Part of a small language model's weights: MLP 512 GeGLU, a variant of Muon for these matrices.
Each number is 200 + 40 x the weight over its row's rms, rounded and kept within 0 to 999. Layers, rows and columns count from 0. The size before them is the row's rms in percent of the matrix's.

# layer 6 MLP down (transposed), 512x192, rms 0.12, rows 175-187, columns 0-191
102,184,259,142,215,233,202,136,182,211,182,257,239,170,174,196,191,177,208,186,196,164,241,207,217,241,229,260,155,212,284,218,217,208,191,264,156,243,214,254,168,274,80,192,176,193,190,251,198,275,212,138,213,194,196,163,212,282,174,177,196,253,213,219,231,162,198,218,233,140,253,155,185,176,182,198,143,298,187,208,125,139,155,212,214,174,218,173,196,250,176,184,235,157,188,157,220,131,277,180,238,197,207,103,145,205,228,262,208,179,228,196,216,233,210,170,185,218,189,233,134,231,151,109,262,237,255,212,178,119,276,195,156,178,165,219,219,221,244,230,186,258,293,127,147,147,225,198,173,251,193,184,238,230,245,164,247,168,197,234,166,134,181,139,227,263,185,242,251,182,181,210,253,231,159,203,253,231,177,254,258,155,199,204,188,217,210,175,217,188,160,170,165
101,252,270,164,148,168,154,210,207,238,121,208,137,231,137,180,159,168,192,129,220,185,234,223,250,196,165,184,230,205,218,282,273,153,208,205,198,170,217,213,223,260,300,274,167,189,200,167,207,167,204,225,92,310,171,190,150,223,223,142,253,184,192,278,179,149,206,241,248,223,176,222,273,191,175,222,177,144,151,182,175,246,221,212,172,228,239,135,207,200,213,240,210,166,149,228,235,171,218,248,174,232,194,180,185,156,210,167,217,180,207,229,198,159,170,163,149,217,239,221,212,190,155,236,198,249,201,165,241,282,153,180,185,96,202,193,141,208,178,263,170,292,223,114,121,177,290,152,214,207,212,187,236,164,230,170,196,238,277,213,207,241,234,232,183,234,206,217,218,225,152,215,227,129,129,173,170,164,212,223,202,176,216,262,203,187,236,216,221,166,150,228,164
116,214,167,168,178,191,222,227,277,145,174,220,222,256,200,179,184,168,184,215,171,186,208,165,210,140,190,166,247,250,288,255,215,228,206,196,196,231,153,185,243,185,174,190,129,148,215,139,178,134,217,212,179,151,183,206,188,183,167,181,175,230,193,172,223,262,193,228,149,181,251,205,179,290,213,169,173,181,224,131,227,266,202,176,246,255,273,189,211,218,188,180,257,231,236,215,235,111,143,194,118,169,232,158,227,149,150,295,151,149,171,221,174,231,197,221,173,215,176,239,106,232,181,214,124,184,167,136,171,104,251,248,125,217,231,166,173,216,230,158,247,180,212,234,251,210,177,221,222,248,241,160,217,202,237,170,304,159,128,228,241,269,302,199,172,224,176,144,256,164,259,187,202,211,101,235,214,240,231,205,232,215,187,214,244,159,194,224,205,195,183,213,190
101,244,168,218,194,232,162,221,199,236,168,216,199,255,129,210,194,176,218,194,160,198,259,171,115,150,183,256,255,190,232,227,277,269,179,185,161,155,235,170,137,271,241,206,225,273,182,220,181,167,177,171,210,183,265,214,214,207,133,188,215,174,209,201,150,190,267,210,145,198,173,196,194,208,170,147,183,189,188,243,170,183,262,183,169,216,206,188,184,179,123,136,176,169,274,243,159,350,228,312,203,219,240,197,274,233,138,237,172,195,211,145,163,227,188,241,164,195,242,167,221,151,228,208,199,198,194,193,158,159,188,128,196,140,225,294,235,157,249,254,234,187,168,137,172,268,199,225,285,187,226,64,174,209,232,219,162,203,227,142,197,217,244,197,181,151,216,186,207,209,251,190,241,202,200,221,175,223,218,251,201,194,258,211,216,136,193,198,181,256,261,216,189
104,178,158,164,193,159,162,162,159,237,207,174,258,163,253,247,192,174,260,254,223,197,173,216,154,166,152,193,213,190,254,195,208,148,144,185,232,157,243,198,208,236,139,177,206,119,248,213,230,166,207,259,210,172,223,223,168,177,219,126,201,233,256,251,113,122,304,176,148,246,182,170,169,179,216,222,242,280,259,199,155,134,168,254,283,214,198,206,237,198,145,174,187,240,162,145,178,230,202,185,183,239,311,161,237,242,105,208,129,215,229,183,169,191,173,160,222,300,231,226,162,227,233,177,216,225,183,229,206,214,268,202,150,244,212,155,196,283,204,181,182,232,200,191,250,213,167,212,158,227,182,133,283,216,162,209,175,242,125,237,257,234,126,241,193,294,198,191,154,218,197,159,207,212,242,204,222,193,194,168,201,173,214,226,209,236,154,238,265,173,222,206,197
096,179,229,188,168,196,208,108,230,226,211,174,147,162,193,201,222,192,205,226,212,188,221,193,228,232,200,197,173,149,225,270,172,184,189,172,198,139,200,184,162,271,265,145,247,218,114,226,162,268,160,253,189,147,178,197,186,185,221,148,170,266,165,150,177,162,235,172,197,232,129,198,162,243,295,214,133,178,241,206,154,197,203,189,160,216,211,157,263,214,233,133,144,128,101,249,242,213,201,252,236,232,273,214,183,159,236,202,224,261,240,221,163,177,185,143,193,181,202,165,177,242,260,232,133,201,264,216,190,257,138,211,156,229,157,216,268,211,206,209,126,119,211,205,186,218,257,215,211,187,159,181,150,189,199,193,148,142,200,140,213,217,233,230,194,187,119,247,178,280,260,150,165,249,217,234,149,148,200,179,161,226,217,163,180,275,127,235,158,203,131,181,256
095,233,139,162,176,227,125,210,259,201,159,191,204,227,219,250,267,195,205,213,202,192,220,166,150,179,260,181,231,201,207,162,126,200,155,210,206,195,228,246,201,259,274,200,216,188,323,208,166,268,240,221,212,143,228,283,214,255,208,187,183,187,238,161,227,264,197,213,235,184,150,195,155,150,176,262,192,163,212,223,199,187,178,203,158,142,256,226,152,288,274,241,175,246,159,277,250,161,187,275,185,179,202,178,207,224,259,220,310,275,244,277,189,186,259,216,261,261,180,206,115,176,195,106,202,144,177,183,217,143,202,212,231,160,221,227,211,201,217,193,204,201,214,236,207,113,240,234,156,171,254,185,198,191,302,209,206,155,208,200,232,181,206,242,207,171,190,219,230,214,194,187,276,239,223,214,265,191,269,185,243,210,250,210,140,169,189,197,186,248,259,195,172
099,297,215,237,148,173,191,196,166,281,196,179,163,139,219,192,196,249,196,251,193,186,204,179,190,245,218,204,163,233,156,162,150,180,201,125,214,206,214,157,217,249,226,190,149,159,208,172,185,178,164,126,223,207,212,158,178,202,186,192,242,170,247,257,196,279,200,227,166,130,198,188,230,137,177,230,151,211,202,236,186,189,191,212,180,78,219,218,277,319,175,126,171,235,174,215,180,196,220,197,255,135,230,176,229,232,220,232,217,192,175,132,201,215,186,138,199,191,201,239,218,252,213,192,188,244,242,174,183,118,195,196,197,250,246,192,233,173,228,176,191,178,201,162,202,149,206,189,211,219,183,147,138,267,152,202,202,156,253,165,253,173,199,165,217,114,93,271,144,210,261,106,202,114,175,202,121,244,192,229,206,178,105,158,242,159,233,127,215,211,177,194,155
098,267,234,213,218,206,264,195,175,116,165,172,171,225,127,128,237,175,209,207,206,222,203,166,235,233,212,190,197,214,204,150,218,227,179,199,298,172,241,174,276,204,171,242,185,201,185,244,236,251,198,186,149,170,237,207,192,263,155,161,183,197,154,145,170,202,172,211,261,227,186,207,208,212,204,204,211,238,162,184,193,144,234,244,171,238,134,135,246,200,201,214,164,213,204,207,197,155,185,188,258,230,185,169,129,134,221,157,197,274,200,164,271,116,223,182,177,192,159,288,194,214,250,181,246,161,181,252,170,80,208,170,173,133,267,143,224,236,177,219,220,159,236,183,213,228,229,238,182,192,151,230,155,226,91,217,171,143,201,222,202,267,79,244,258,158,217,151,199,198,196,219,115,235,198,195,175,186,234,190,196,214,265,194,112,251,154,144,125,200,228,223,190
096,227,215,178,152,183,173,171,184,188,133,286,213,253,230,307,269,211,174,196,240,142,219,197,160,169,246,152,226,229,126,195,197,248,246,205,255,196,240,187,246,193,198,211,189,208,157,172,191,264,196,207,233,134,247,210,237,173,178,243,212,179,198,102,134,155,165,193,251,170,203,149,313,191,157,188,170,280,172,247,209,244,186,234,123,248,197,173,208,229,201,282,178,218,124,167,174,187,228,155,171,170,177,266,179,109,233,158,196,223,203,155,230,162,225,201,254,186,208,208,219,196,126,203,182,172,116,263,275,209,186,142,227,207,163,105,213,212,205,226,200,187,186,213,199,211,196,241,131,243,146,198,241,264,309,153,207,176,209,258,179,188,214,168,257,206,118,189,182,187,248,204,185,212,231,252,185,176,199,221,140,201,228,163,188,242,266,210,162,209,235,221,190
094,193,165,166,164,147,161,191,189,186,259,178,207,235,217,212,223,269,242,207,205,200,129,132,182,184,181,217,168,132,220,214,199,252,155,232,252,321,206,173,211,200,333,173,256,217,252,162,226,182,207,181,174,197,242,181,183,191,130,208,217,219,214,257,201,254,129,217,184,289,240,183,292,162,261,184,179,191,152,180,210,200,178,186,153,200,162,163,184,241,166,233,185,232,172,188,156,120,344,217,177,135,169,200,150,239,214,233,227,243,196,200,221,96,208,170,138,247,190,309,237,192,222,215,268,218,215,264,195,199,234,225,196,211,211,172,237,196,217,230,220,121,244,190,203,231,192,204,158,120,210,185,179,233,183,177,200,172,226,200,215,215,206,256,189,162,216,208,216,205,272,255,187,190,207,113,213,151,216,183,225,234,200,261,193,177,212,189,228,235,265,254,267
101,139,187,209,204,185,206,131,159,143,227,204,153,208,181,196,232,161,204,178,117,199,175,173,228,273,224,186,203,166,252,205,240,261,201,267,110,245,211,132,167,195,225,128,206,164,138,206,238,178,164,200,159,223,220,209,171,184,230,202,191,188,226,167,285,133,207,147,208,188,240,162,142,230,142,260,156,161,237,239,256,197,201,142,183,199,242,174,218,133,161,226,213,152,216,140,177,237,82,226,198,138,230,277,222,239,214,219,190,252,224,219,200,203,177,192,141,245,171,147,222,197,234,195,190,239,251,164,179,137,127,186,262,219,227,188,258,237,177,239,224,190,242,214,164,210,193,260,290,237,179,266,170,239,230,279,196,214,126,209,178,268,215,211,204,203,124,179,226,217,220,249,192,226,153,230,251,210,214,178,175,155,103,267,296,192,177,223,226,179,205,249,172
096,262,203,241,208,233,207,219,195,121,172,173,148,97,228,256,200,158,146,216,178,194,217,141,256,134,228,192,251,187,195,197,183,199,181,193,223,203,239,116,249,277,187,152,170,287,266,217,213,158,233,184,182,202,238,173,160,200,124,242,213,217,197,97,197,177,230,185,205,210,261,236,205,147,204,183,145,189,232,242,141,182,240,151,203,185,296,188,252,203,126,167,204,206,242,186,223,154,204,182,204,232,215,167,150,107,202,221,219,243,192,250,161,169,177,123,228,241,182,255,129,162,298,141,240,127,201,156,235,218,205,235,214,219,257,224,226,179,150,216,240,224,249,191,224,161,189,131,199,270,171,254,131,195,205,276,225,233,176,213,210,185,179,163,170,179,197,235,220,226,194,162,191,141,135,232,206,295,233,177,175,255,228,257,248,231,206,239,176,221,222,215,175
# layer 6 MLP gate, 512x192, rms 0.186, rows 176-187, columns 0-191
093,250,259,193,149,241,173,207,195,253,193,163,144,263,227,256,178,199,201,183,193,186,182,236,207,244,174,179,185,262,208,191,229,212,162,219,172,126,187,235,215,233,222,183,182,187,170,182,172,141,219,230,160,180,235,177,249,263,103,206,191,202,291,218,226,149,266,151,172,259,217,187,238,210,113,248,226,141,225,271,153,199,182,175,201,273,185,237,192,240,182,230,197,197,199,171,104,242,238,106,161,186,147,194,165,184,218,223,242,139,186,168,121,210,237,262,228,211,222,232,159,155,186,281,177,256,217,82,188,170,119,195,224,236,205,176,244,239,226,247,139,254,235,122,244,209,228,106,218,163,220,182,270,148,169,128,175,187,237,202,267,199,146,204,203,186,148,191,232,158,184,196,221,155,172,181,214,201,203,253,267,218,244,216,186,184,196,208,224,225,230,273,209
108,200,189,248,149,148,223,262,146,215,268,152,184,108,228,220,192,176,190,154,191,245,252,263,185,287,199,257,190,199,168,118,199,187,161,179,203,242,171,240,135,188,237,223,209,177,140,234,218,157,160,219,214,255,219,203,198,287,180,148,283,228,151,214,195,241,211,164,242,215,141,171,234,212,165,209,230,218,219,254,214,134,188,232,168,164,163,232,146,199,231,214,179,137,175,138,229,178,150,183,242,251,301,195,174,284,261,154,192,163,186,162,238,114,185,241,117,176,198,164,230,206,191,153,225,179,234,193,253,166,299,163,174,217,143,224,162,183,259,229,201,280,242,210,191,216,271,231,131,185,181,193,163,236,83,204,200,206,216,227,188,185,154,255,164,251,181,252,229,264,144,215,223,222,211,182,200,205,197,191,186,185,214,161,212,211,171,178,241,243,221,254,235
093,194,266,213,202,181,137,141,189,244,124,206,187,319,207,228,249,211,192,199,233,223,253,200,148,246,201,159,178,107,221,265,220,246,167,166,241,149,209,163,201,216,223,188,279,158,275,238,242,199,174,194,160,196,168,196,164,180,110,145,225,231,224,168,168,198,267,211,202,216,227,196,237,197,120,162,293,212,192,222,169,188,167,184,181,183,130,185,172,198,264,187,215,63,188,132,204,207,122,264,187,186,198,233,265,209,198,228,171,228,187,259,181,219,207,234,88,211,149,172,179,176,270,164,183,241,165,194,219,217,220,184,219,197,267,210,227,216,245,230,239,243,181,171,204,171,140,160,197,163,208,209,166,153,275,151,205,188,208,144,281,216,284,203,198,192,216,148,282,178,195,203,270,194,222,143,235,207,156,227,225,138,223,189,222,203,216,227,251,204,212,179,200
108,185,205,140,138,212,186,176,169,202,160,199,172,248,175,274,204,200,206,105,184,171,183,201,212,180,185,223,191,246,211,165,178,177,199,207,153,241,269,90,251,222,241,175,193,186,127,188,184,265,203,252,187,219,165,214,270,234,187,178,249,225,211,168,219,197,149,240,274,136,281,206,214,203,210,172,158,139,257,182,188,193,216,224,222,250,205,198,152,225,229,205,107,255,230,125,194,212,172,200,240,173,237,204,206,251,136,239,227,260,160,187,229,255,196,195,241,154,282,189,100,266,259,197,182,236,163,237,239,157,212,158,236,246,185,141,244,242,231,204,189,238,171,239,191,200,180,180,248,228,157,111,244,143,202,204,223,209,207,177,170,250,146,170,152,176,250,276,116,288,167,239,204,229,184,158,187,231,186,90,225,201,143,194,240,224,146,184,237,184,196,167,226
098,220,260,199,203,247,165,127,210,271,164,175,222,196,212,221,240,187,252,134,210,166,190,160,245,117,184,163,183,236,180,204,140,183,263,207,213,245,283,222,239,198,209,127,180,215,300,203,199,237,256,209,247,220,169,190,236,214,186,216,238,207,216,261,262,165,188,168,195,242,219,205,147,214,198,247,159,289,166,188,169,170,204,183,203,238,285,148,148,168,155,256,144,143,183,163,203,186,182,160,211,169,211,241,195,204,169,183,191,252,243,254,161,257,177,155,227,188,232,226,152,233,223,125,155,241,223,150,196,189,234,159,201,161,213,208,201,206,263,126,246,232,234,190,177,277,172,198,195,235,170,221,207,179,160,221,246,128,218,150,204,212,204,260,114,304,185,191,218,182,250,210,257,185,141,159,99,180,247,123,225,247,182,174,188,129,129,179,227,140,179,224,152
097,241,304,212,164,198,197,231,243,202,127,228,223,193,163,206,246,214,205,242,193,176,245,135,199,216,138,206,227,162,66,201,245,150,203,186,144,184,194,195,223,284,155,232,171,172,211,203,160,216,180,158,159,182,182,203,184,258,171,209,180,240,247,133,182,139,274,217,224,175,180,176,169,175,164,122,199,154,185,207,248,141,174,179,140,231,158,182,185,117,195,212,218,228,135,221,165,195,190,185,247,163,189,260,130,187,183,214,189,226,254,189,252,213,256,189,202,150,208,241,207,225,170,235,262,225,213,193,194,208,209,272,233,229,265,145,252,118,176,149,177,224,240,241,210,188,222,175,142,241,171,169,163,211,175,242,206,143,236,237,154,194,176,217,187,156,282,229,173,161,237,172,227,207,181,178,105,267,158,259,250,107,155,269,278,133,135,188,163,201,194,196,205
101,76,196,200,210,245,221,190,178,138,159,203,131,200,137,209,187,198,194,214,184,177,182,205,169,230,160,156,287,223,187,208,136,169,263,246,194,202,192,253,157,174,226,222,215,169,158,200,203,184,195,232,132,201,171,206,205,229,254,176,220,184,139,138,197,205,220,209,128,191,143,224,245,217,160,130,255,226,243,241,125,202,258,111,172,296,196,223,189,245,243,219,220,204,184,180,172,197,220,201,137,232,208,309,194,231,244,155,143,169,218,173,161,222,142,229,235,138,304,126,200,115,137,231,216,224,241,191,217,231,251,253,205,236,183,157,187,163,171,245,200,220,151,202,174,212,133,215,171,174,114,192,230,205,174,175,184,246,269,224,181,222,230,214,179,180,185,157,153,234,205,249,169,257,209,307,210,158,250,224,205,229,219,245,278,175,208,201,210,260,244,226,215
098,196,195,215,200,209,160,145,185,219,302,152,151,234,268,198,155,224,203,173,165,183,212,209,180,256,195,261,187,166,197,288,224,235,157,237,259,218,186,262,215,181,196,185,149,167,208,197,275,193,220,153,205,199,232,164,254,169,257,171,212,179,199,159,186,184,256,277,192,147,256,147,128,219,156,220,245,169,209,167,142,174,191,254,193,179,212,236,230,201,253,155,236,120,152,183,157,252,214,251,205,236,207,168,263,189,238,207,172,215,181,269,140,242,136,217,221,244,147,98,175,224,204,293,264,219,197,226,210,178,222,160,201,249,250,229,194,141,229,224,156,215,234,273,160,224,254,268,205,232,210,197,224,108,236,177,234,134,112,194,274,229,183,224,146,206,200,122,199,196,191,162,230,183,262,179,183,194,261,238,236,195,177,156,231,263,245,243,198,225,257,176,231
096,186,231,156,253,199,216,122,167,216,155,250,222,253,272,253,167,160,129,250,161,234,255,251,174,247,169,209,223,146,158,152,112,174,256,178,200,272,132,136,210,191,178,207,284,165,154,240,176,236,199,225,182,165,187,158,184,190,185,247,202,182,178,230,204,251,148,114,308,179,149,235,233,229,192,137,161,233,184,210,219,198,215,210,206,222,227,163,215,202,168,245,174,200,186,231,254,178,251,165,145,202,182,210,140,177,285,199,172,177,202,250,159,210,218,134,198,189,173,147,222,130,246,212,293,189,149,197,191,153,174,211,202,212,211,149,202,167,228,174,183,226,292,206,187,225,145,200,205,259,250,195,228,176,238,194,145,209,221,173,173,207,247,151,204,225,201,179,159,166,197,205,141,204,171,196,287,116,161,144,209,253,129,115,217,199,157,276,198,154,219,162,149
097,123,249,285,146,219,220,243,223,222,291,202,229,111,203,191,233,195,199,180,209,227,189,135,199,255,164,250,257,201,176,168,229,178,228,240,232,186,207,134,212,131,166,179,211,198,177,220,136,161,217,209,258,197,225,224,248,159,144,246,175,268,201,210,210,273,199,215,171,180,243,145,215,202,215,152,161,244,193,236,222,269,172,182,136,206,316,153,214,194,207,113,117,184,228,239,180,289,217,212,166,140,161,199,239,156,207,153,161,185,207,172,190,153,160,131,226,194,224,187,180,207,163,236,222,181,127,212,222,157,176,187,255,304,153,208,169,170,213,210,174,303,276,250,202,235,173,184,243,146,169,181,201,127,131,124,206,198,168,143,172,162,164,234,201,212,125,208,214,211,202,215,226,185,163,195,154,233,146,162,152,238,235,219,218,201,180,205,180,179,237,150,230
099,127,226,201,208,237,125,208,191,152,125,310,172,206,238,144,204,185,209,178,213,196,221,217,201,272,183,259,144,155,217,250,204,102,158,225,285,180,139,240,213,169,215,175,190,184,218,70,194,216,290,158,112,225,180,190,158,130,205,294,187,219,248,169,221,210,226,197,210,193,182,180,194,203,162,162,203,262,164,193,238,204,212,117,205,165,214,192,182,172,206,147,276,152,162,89,213,220,158,242,233,157,246,179,249,172,203,170,192,181,220,174,216,263,240,229,153,234,249,169,192,146,218,178,130,237,259,225,133,199,246,208,209,288,194,187,200,211,170,157,250,212,168,266,132,211,187,217,259,233,235,199,177,253,226,201,198,209,173,201,148,196,176,181,223,203,186,212,156,180,198,192,181,149,195,289,222,212,210,153,206,202,179,167,198,252,222,214,111,228,159,194,179
109,243,179,231,213,267,179,174,114,228,212,152,186,192,165,147,84,176,159,138,256,306,198,243,246,244,180,203,187,265,198,214,233,180,253,200,143,263,240,158,187,258,209,171,181,200,206,178,212,165,212,171,183,230,203,178,165,247,194,191,276,191,217,270,245,181,256,175,212,224,188,227,226,200,141,246,179,256,268,249,265,138,232,206,196,149,193,265,251,224,201,221,216,169,210,216,204,225,211,167,245,121,180,221,131,223,218,181,171,171,226,154,177,210,211,96,181,238,97,214,140,203,193,163,147,231,202,248,175,157,140,227,248,184,151,168,167,215,211,265,199,149,166,225,229,179,155,279,212,184,189,145,196,256,248,183,191,168,169,190,161,135,225,225,194,137,146,234,221,175,214,176,199,194,179,175,132,130,129,195,194,222,223,167,139,154,181,178,286,218,191,188,261
# layer 6 MLP up, 512x192, rms 0.2, rows 176-187, columns 0-191
115,254,205,146,202,155,149,191,227,127,201,199,180,149,206,203,287,255,191,205,239,232,210,203,233,236,184,153,158,176,151,226,248,241,149,210,156,242,210,190,195,203,164,242,175,237,200,159,190,202,212,128,166,202,212,194,169,191,255,199,237,258,164,262,231,245,196,197,204,187,256,266,156,215,242,158,151,166,233,182,240,214,184,194,125,179,185,198,244,243,201,163,196,158,167,124,151,141,136,146,178,206,241,212,200,133,222,139,183,232,216,149,156,183,180,289,249,193,239,243,211,146,191,168,220,230,206,207,267,178,192,267,225,216,216,200,217,220,152,149,260,236,181,292,224,189,212,176,169,145,163,167,212,148,249,109,220,235,182,256,198,131,243,194,114,171,278,151,208,228,258,289,259,198,184,76,174,190,191,133,199,146,171,207,219,239,208,178,181,145,247,252,174
107,200,145,243,167,177,143,202,209,236,178,225,166,224,187,232,179,197,168,161,146,178,166,184,201,153,138,221,263,189,199,256,192,198,229,283,171,247,244,275,192,287,220,185,197,282,229,127,206,175,205,223,149,148,211,224,126,188,158,305,255,190,242,196,147,215,234,211,135,211,297,250,139,192,121,204,226,223,119,222,164,261,202,239,218,268,153,176,219,205,236,190,188,224,225,268,273,217,217,157,199,172,217,116,187,181,247,244,186,179,204,223,202,260,174,183,187,185,257,153,184,119,119,248,217,209,157,173,145,209,186,185,189,204,245,176,176,193,143,200,201,178,182,241,230,247,130,181,292,246,159,206,164,218,265,172,214,216,210,84,196,193,178,172,236,199,196,169,270,225,241,172,164,192,204,194,222,225,172,165,250,198,184,234,296,212,233,212,194,250,200,240,195
101,199,184,180,253,180,217,178,195,206,232,186,188,261,257,207,194,189,205,240,262,157,232,196,108,176,242,274,280,232,249,238,111,231,208,191,162,231,152,202,218,210,208,169,147,163,225,180,238,230,231,226,219,177,190,165,152,186,149,247,219,177,165,220,226,213,275,184,117,137,227,226,164,212,197,230,223,189,227,150,194,166,99,217,122,161,175,274,200,113,200,226,224,195,135,212,234,214,154,150,170,192,176,96,238,225,264,203,125,199,183,171,221,155,196,224,282,180,165,189,166,181,249,163,152,219,215,167,260,185,298,220,224,205,123,234,203,130,145,271,222,154,240,135,194,208,141,217,127,206,156,275,234,211,233,195,208,115,139,190,210,176,208,211,281,189,192,124,135,226,236,227,196,203,146,158,194,201,174,216,228,210,167,195,199,171,239,192,169,193,201,239,187
083,204,255,329,251,218,175,229,313,200,258,160,188,191,238,190,206,157,176,266,230,199,190,175,183,178,256,200,162,240,226,252,192,239,165,230,263,239,176,176,181,190,179,159,162,247,174,192,191,175,201,210,125,183,187,198,192,209,190,207,138,199,165,194,178,217,235,130,183,202,143,228,195,256,158,164,247,256,161,223,299,175,207,184,227,158,172,118,222,207,195,229,202,198,192,187,158,308,203,238,191,150,225,199,168,185,161,142,111,168,175,178,182,220,177,169,162,181,233,278,234,182,201,191,248,149,237,206,208,284,181,220,222,244,185,210,213,209,131,209,200,148,231,230,132,115,221,263,131,221,167,214,262,278,230,203,214,191,190,210,200,181,275,201,223,175,213,186,202,179,245,156,210,242,220,198,181,189,193,268,218,233,202,259,139,181,297,194,162,111,145,273,129
104,242,211,147,181,200,179,149,209,170,223,230,210,230,168,219,215,112,141,159,196,240,254,195,259,142,96,241,222,187,228,197,168,141,185,199,206,200,258,280,230,177,173,165,230,197,259,174,222,250,207,169,185,218,176,258,251,144,205,249,178,215,196,210,188,225,182,260,275,191,284,218,153,116,243,201,129,193,169,166,128,193,150,264,151,125,183,162,173,185,158,189,233,236,125,264,217,120,242,129,218,239,144,228,232,189,260,183,154,153,264,202,158,220,83,166,169,214,128,265,185,206,186,207,222,207,118,224,216,200,138,204,187,219,215,190,245,197,169,143,194,222,182,274,208,248,215,160,164,175,208,208,178,235,208,231,204,202,198,205,156,213,206,226,248,176,232,145,192,252,174,176,192,201,227,212,167,179,189,238,187,287,147,206,249,201,184,278,274,209,207,153,149
098,227,258,201,217,162,182,152,236,206,120,131,168,209,190,159,227,213,226,122,171,168,221,280,178,194,229,222,212,152,185,126,244,227,208,193,243,220,182,171,254,133,165,231,158,176,142,231,130,189,188,256,184,175,143,188,226,188,207,174,205,281,168,137,93,125,166,255,208,324,173,262,237,207,188,174,223,166,223,226,254,233,193,179,161,275,179,123,211,186,196,249,189,169,232,150,185,225,236,199,238,164,260,227,183,286,155,143,167,160,127,200,185,264,184,232,162,241,185,214,253,167,139,257,191,244,244,197,218,167,249,188,132,202,205,247,175,160,210,213,233,280,232,208,174,239,172,153,205,184,182,198,207,217,155,273,209,230,222,214,231,235,181,171,169,290,250,222,234,226,173,221,183,186,182,167,198,263,172,225,196,236,143,231,158,242,239,225,155,193,187,133,247
099,144,174,244,129,155,207,210,166,143,203,226,254,204,188,248,218,164,194,149,184,167,199,175,188,171,238,212,243,268,194,211,186,213,207,186,146,317,132,181,133,249,230,190,253,207,221,266,300,230,128,217,148,180,183,168,185,88,144,285,189,223,135,246,239,155,258,171,142,226,202,267,185,167,184,156,186,205,164,129,242,174,253,181,230,252,147,161,214,236,223,195,174,172,162,191,189,152,230,161,175,193,257,195,222,177,223,146,224,167,203,202,239,191,208,223,159,284,194,160,139,273,240,230,225,174,200,203,241,267,123,202,155,217,174,182,189,205,199,163,175,226,206,229,205,209,172,275,147,131,179,230,254,179,185,153,165,244,188,242,143,214,224,273,229,236,236,191,215,180,176,175,238,262,224,231,137,125,188,191,160,171,210,278,175,247,208,171,252,202,184,183,158
099,151,265,235,185,253,182,204,147,196,191,233,214,279,170,267,217,243,286,207,256,211,148,197,203,192,241,221,236,162,189,221,158,204,171,248,208,213,183,275,228,239,194,282,204,212,245,131,235,223,180,212,227,138,209,235,170,196,157,227,191,182,163,233,172,212,135,99,125,216,231,249,158,129,290,237,190,224,274,211,251,272,266,93,207,273,181,173,224,194,140,206,153,260,271,188,191,198,265,224,255,173,217,181,171,158,140,205,233,114,243,177,218,179,165,177,141,220,285,169,83,205,137,145,204,202,243,161,188,202,261,138,186,208,151,217,260,197,193,172,259,136,213,195,175,221,198,175,191,207,118,206,180,204,196,191,167,190,165,204,195,198,183,189,174,192,236,203,196,217,235,276,198,193,176,162,189,227,227,235,224,226,166,225,173,204,141,178,218,188,182,175,237
089,256,203,204,127,180,224,226,203,279,343,175,268,183,230,138,186,261,194,159,200,231,153,192,215,217,172,187,158,211,205,122,139,130,215,227,215,208,178,223,186,220,126,202,212,247,129,192,207,174,254,176,210,180,163,199,151,200,266,183,164,227,252,179,246,211,193,243,206,190,155,267,199,206,167,181,192,230,204,185,115,133,113,193,264,267,121,204,200,222,211,204,161,191,184,241,188,161,113,216,164,171,231,126,132,215,204,183,177,223,213,193,240,208,148,230,138,186,234,198,219,183,214,133,200,275,165,151,205,219,195,189,222,152,244,229,123,161,122,176,193,233,198,236,206,242,189,141,186,119,191,173,163,202,156,225,212,133,290,200,284,229,249,158,194,189,195,253,235,192,135,185,181,200,100,187,143,233,213,210,206,158,199,208,212,253,226,233,221,182,178,241,213
094,141,263,184,216,204,217,279,184,233,187,156,298,169,201,203,228,164,197,223,173,209,255,170,167,209,235,164,186,206,158,240,135,208,149,210,240,111,256,176,193,151,214,153,211,179,143,171,231,151,254,212,184,235,260,210,169,151,248,192,185,187,143,197,258,136,240,241,219,120,261,190,203,158,167,180,201,237,267,184,252,138,170,178,208,223,224,255,171,198,188,192,240,190,238,159,214,153,166,160,144,143,93,205,193,181,193,140,156,140,164,158,152,268,154,197,295,185,203,265,188,152,226,224,244,195,217,191,194,226,125,260,272,224,216,184,150,313,250,254,190,177,215,210,158,203,237,223,150,176,174,205,122,186,223,192,198,166,188,189,209,160,182,189,206,195,211,235,211,172,120,126,161,196,194,231,216,235,177,190,187,232,235,198,153,175,268,280,261,206,131,192,169
103,159,170,202,214,196,194,176,223,172,164,120,254,249,239,182,138,194,289,202,188,203,217,232,194,213,212,161,243,267,226,229,164,187,275,235,181,211,167,164,138,292,209,275,169,225,258,206,235,271,171,246,269,164,109,183,133,302,193,241,171,219,203,240,202,193,171,194,234,171,165,275,273,195,132,175,274,222,185,225,178,261,154,283,203,216,234,203,211,172,252,233,182,161,223,206,124,259,236,160,181,168,189,197,233,151,198,154,238,178,222,227,189,194,167,204,207,210,197,207,226,212,202,168,183,203,205,233,185,201,253,233,177,250,255,169,158,182,235,293,151,258,212,219,226,240,204,203,93,148,212,117,239,260,228,117,198,187,252,204,282,204,204,233,247,176,161,286,154,198,240,217,149,198,201,180,178,226,237,284,225,203,235,214,199,168,224,213,160,206,202,171,201
111,194,209,243,317,223,224,176,265,269,152,177,141,212,218,165,168,184,202,255,209,226,254,200,198,238,207,204,181,239,243,253,242,185,186,205,160,213,196,218,179,164,121,250,194,184,202,122,270,197,202,277,176,240,164,234,219,275,215,201,207,171,228,179,198,174,194,164,282,161,147,264,249,193,144,204,244,254,284,239,171,190,194,228,167,199,204,261,190,228,305,208,238,250,169,264,280,125,239,136,181,192,203,271,198,242,247,213,118,175,267,166,194,166,240,243,222,190,190,177,231,172,199,222,191,212,168,207,182,243,231,199,252,289,185,186,192,242,254,215,179,203,131,200,212,226,241,205,151,187,99,169,283,191,259,186,179,154,240,152,159,203,218,140,196,186,150,243,252,185,181,189,174,204,225,239,144,122,186,190,224,178,150,256,240,216,242,176,225,170,153,190,216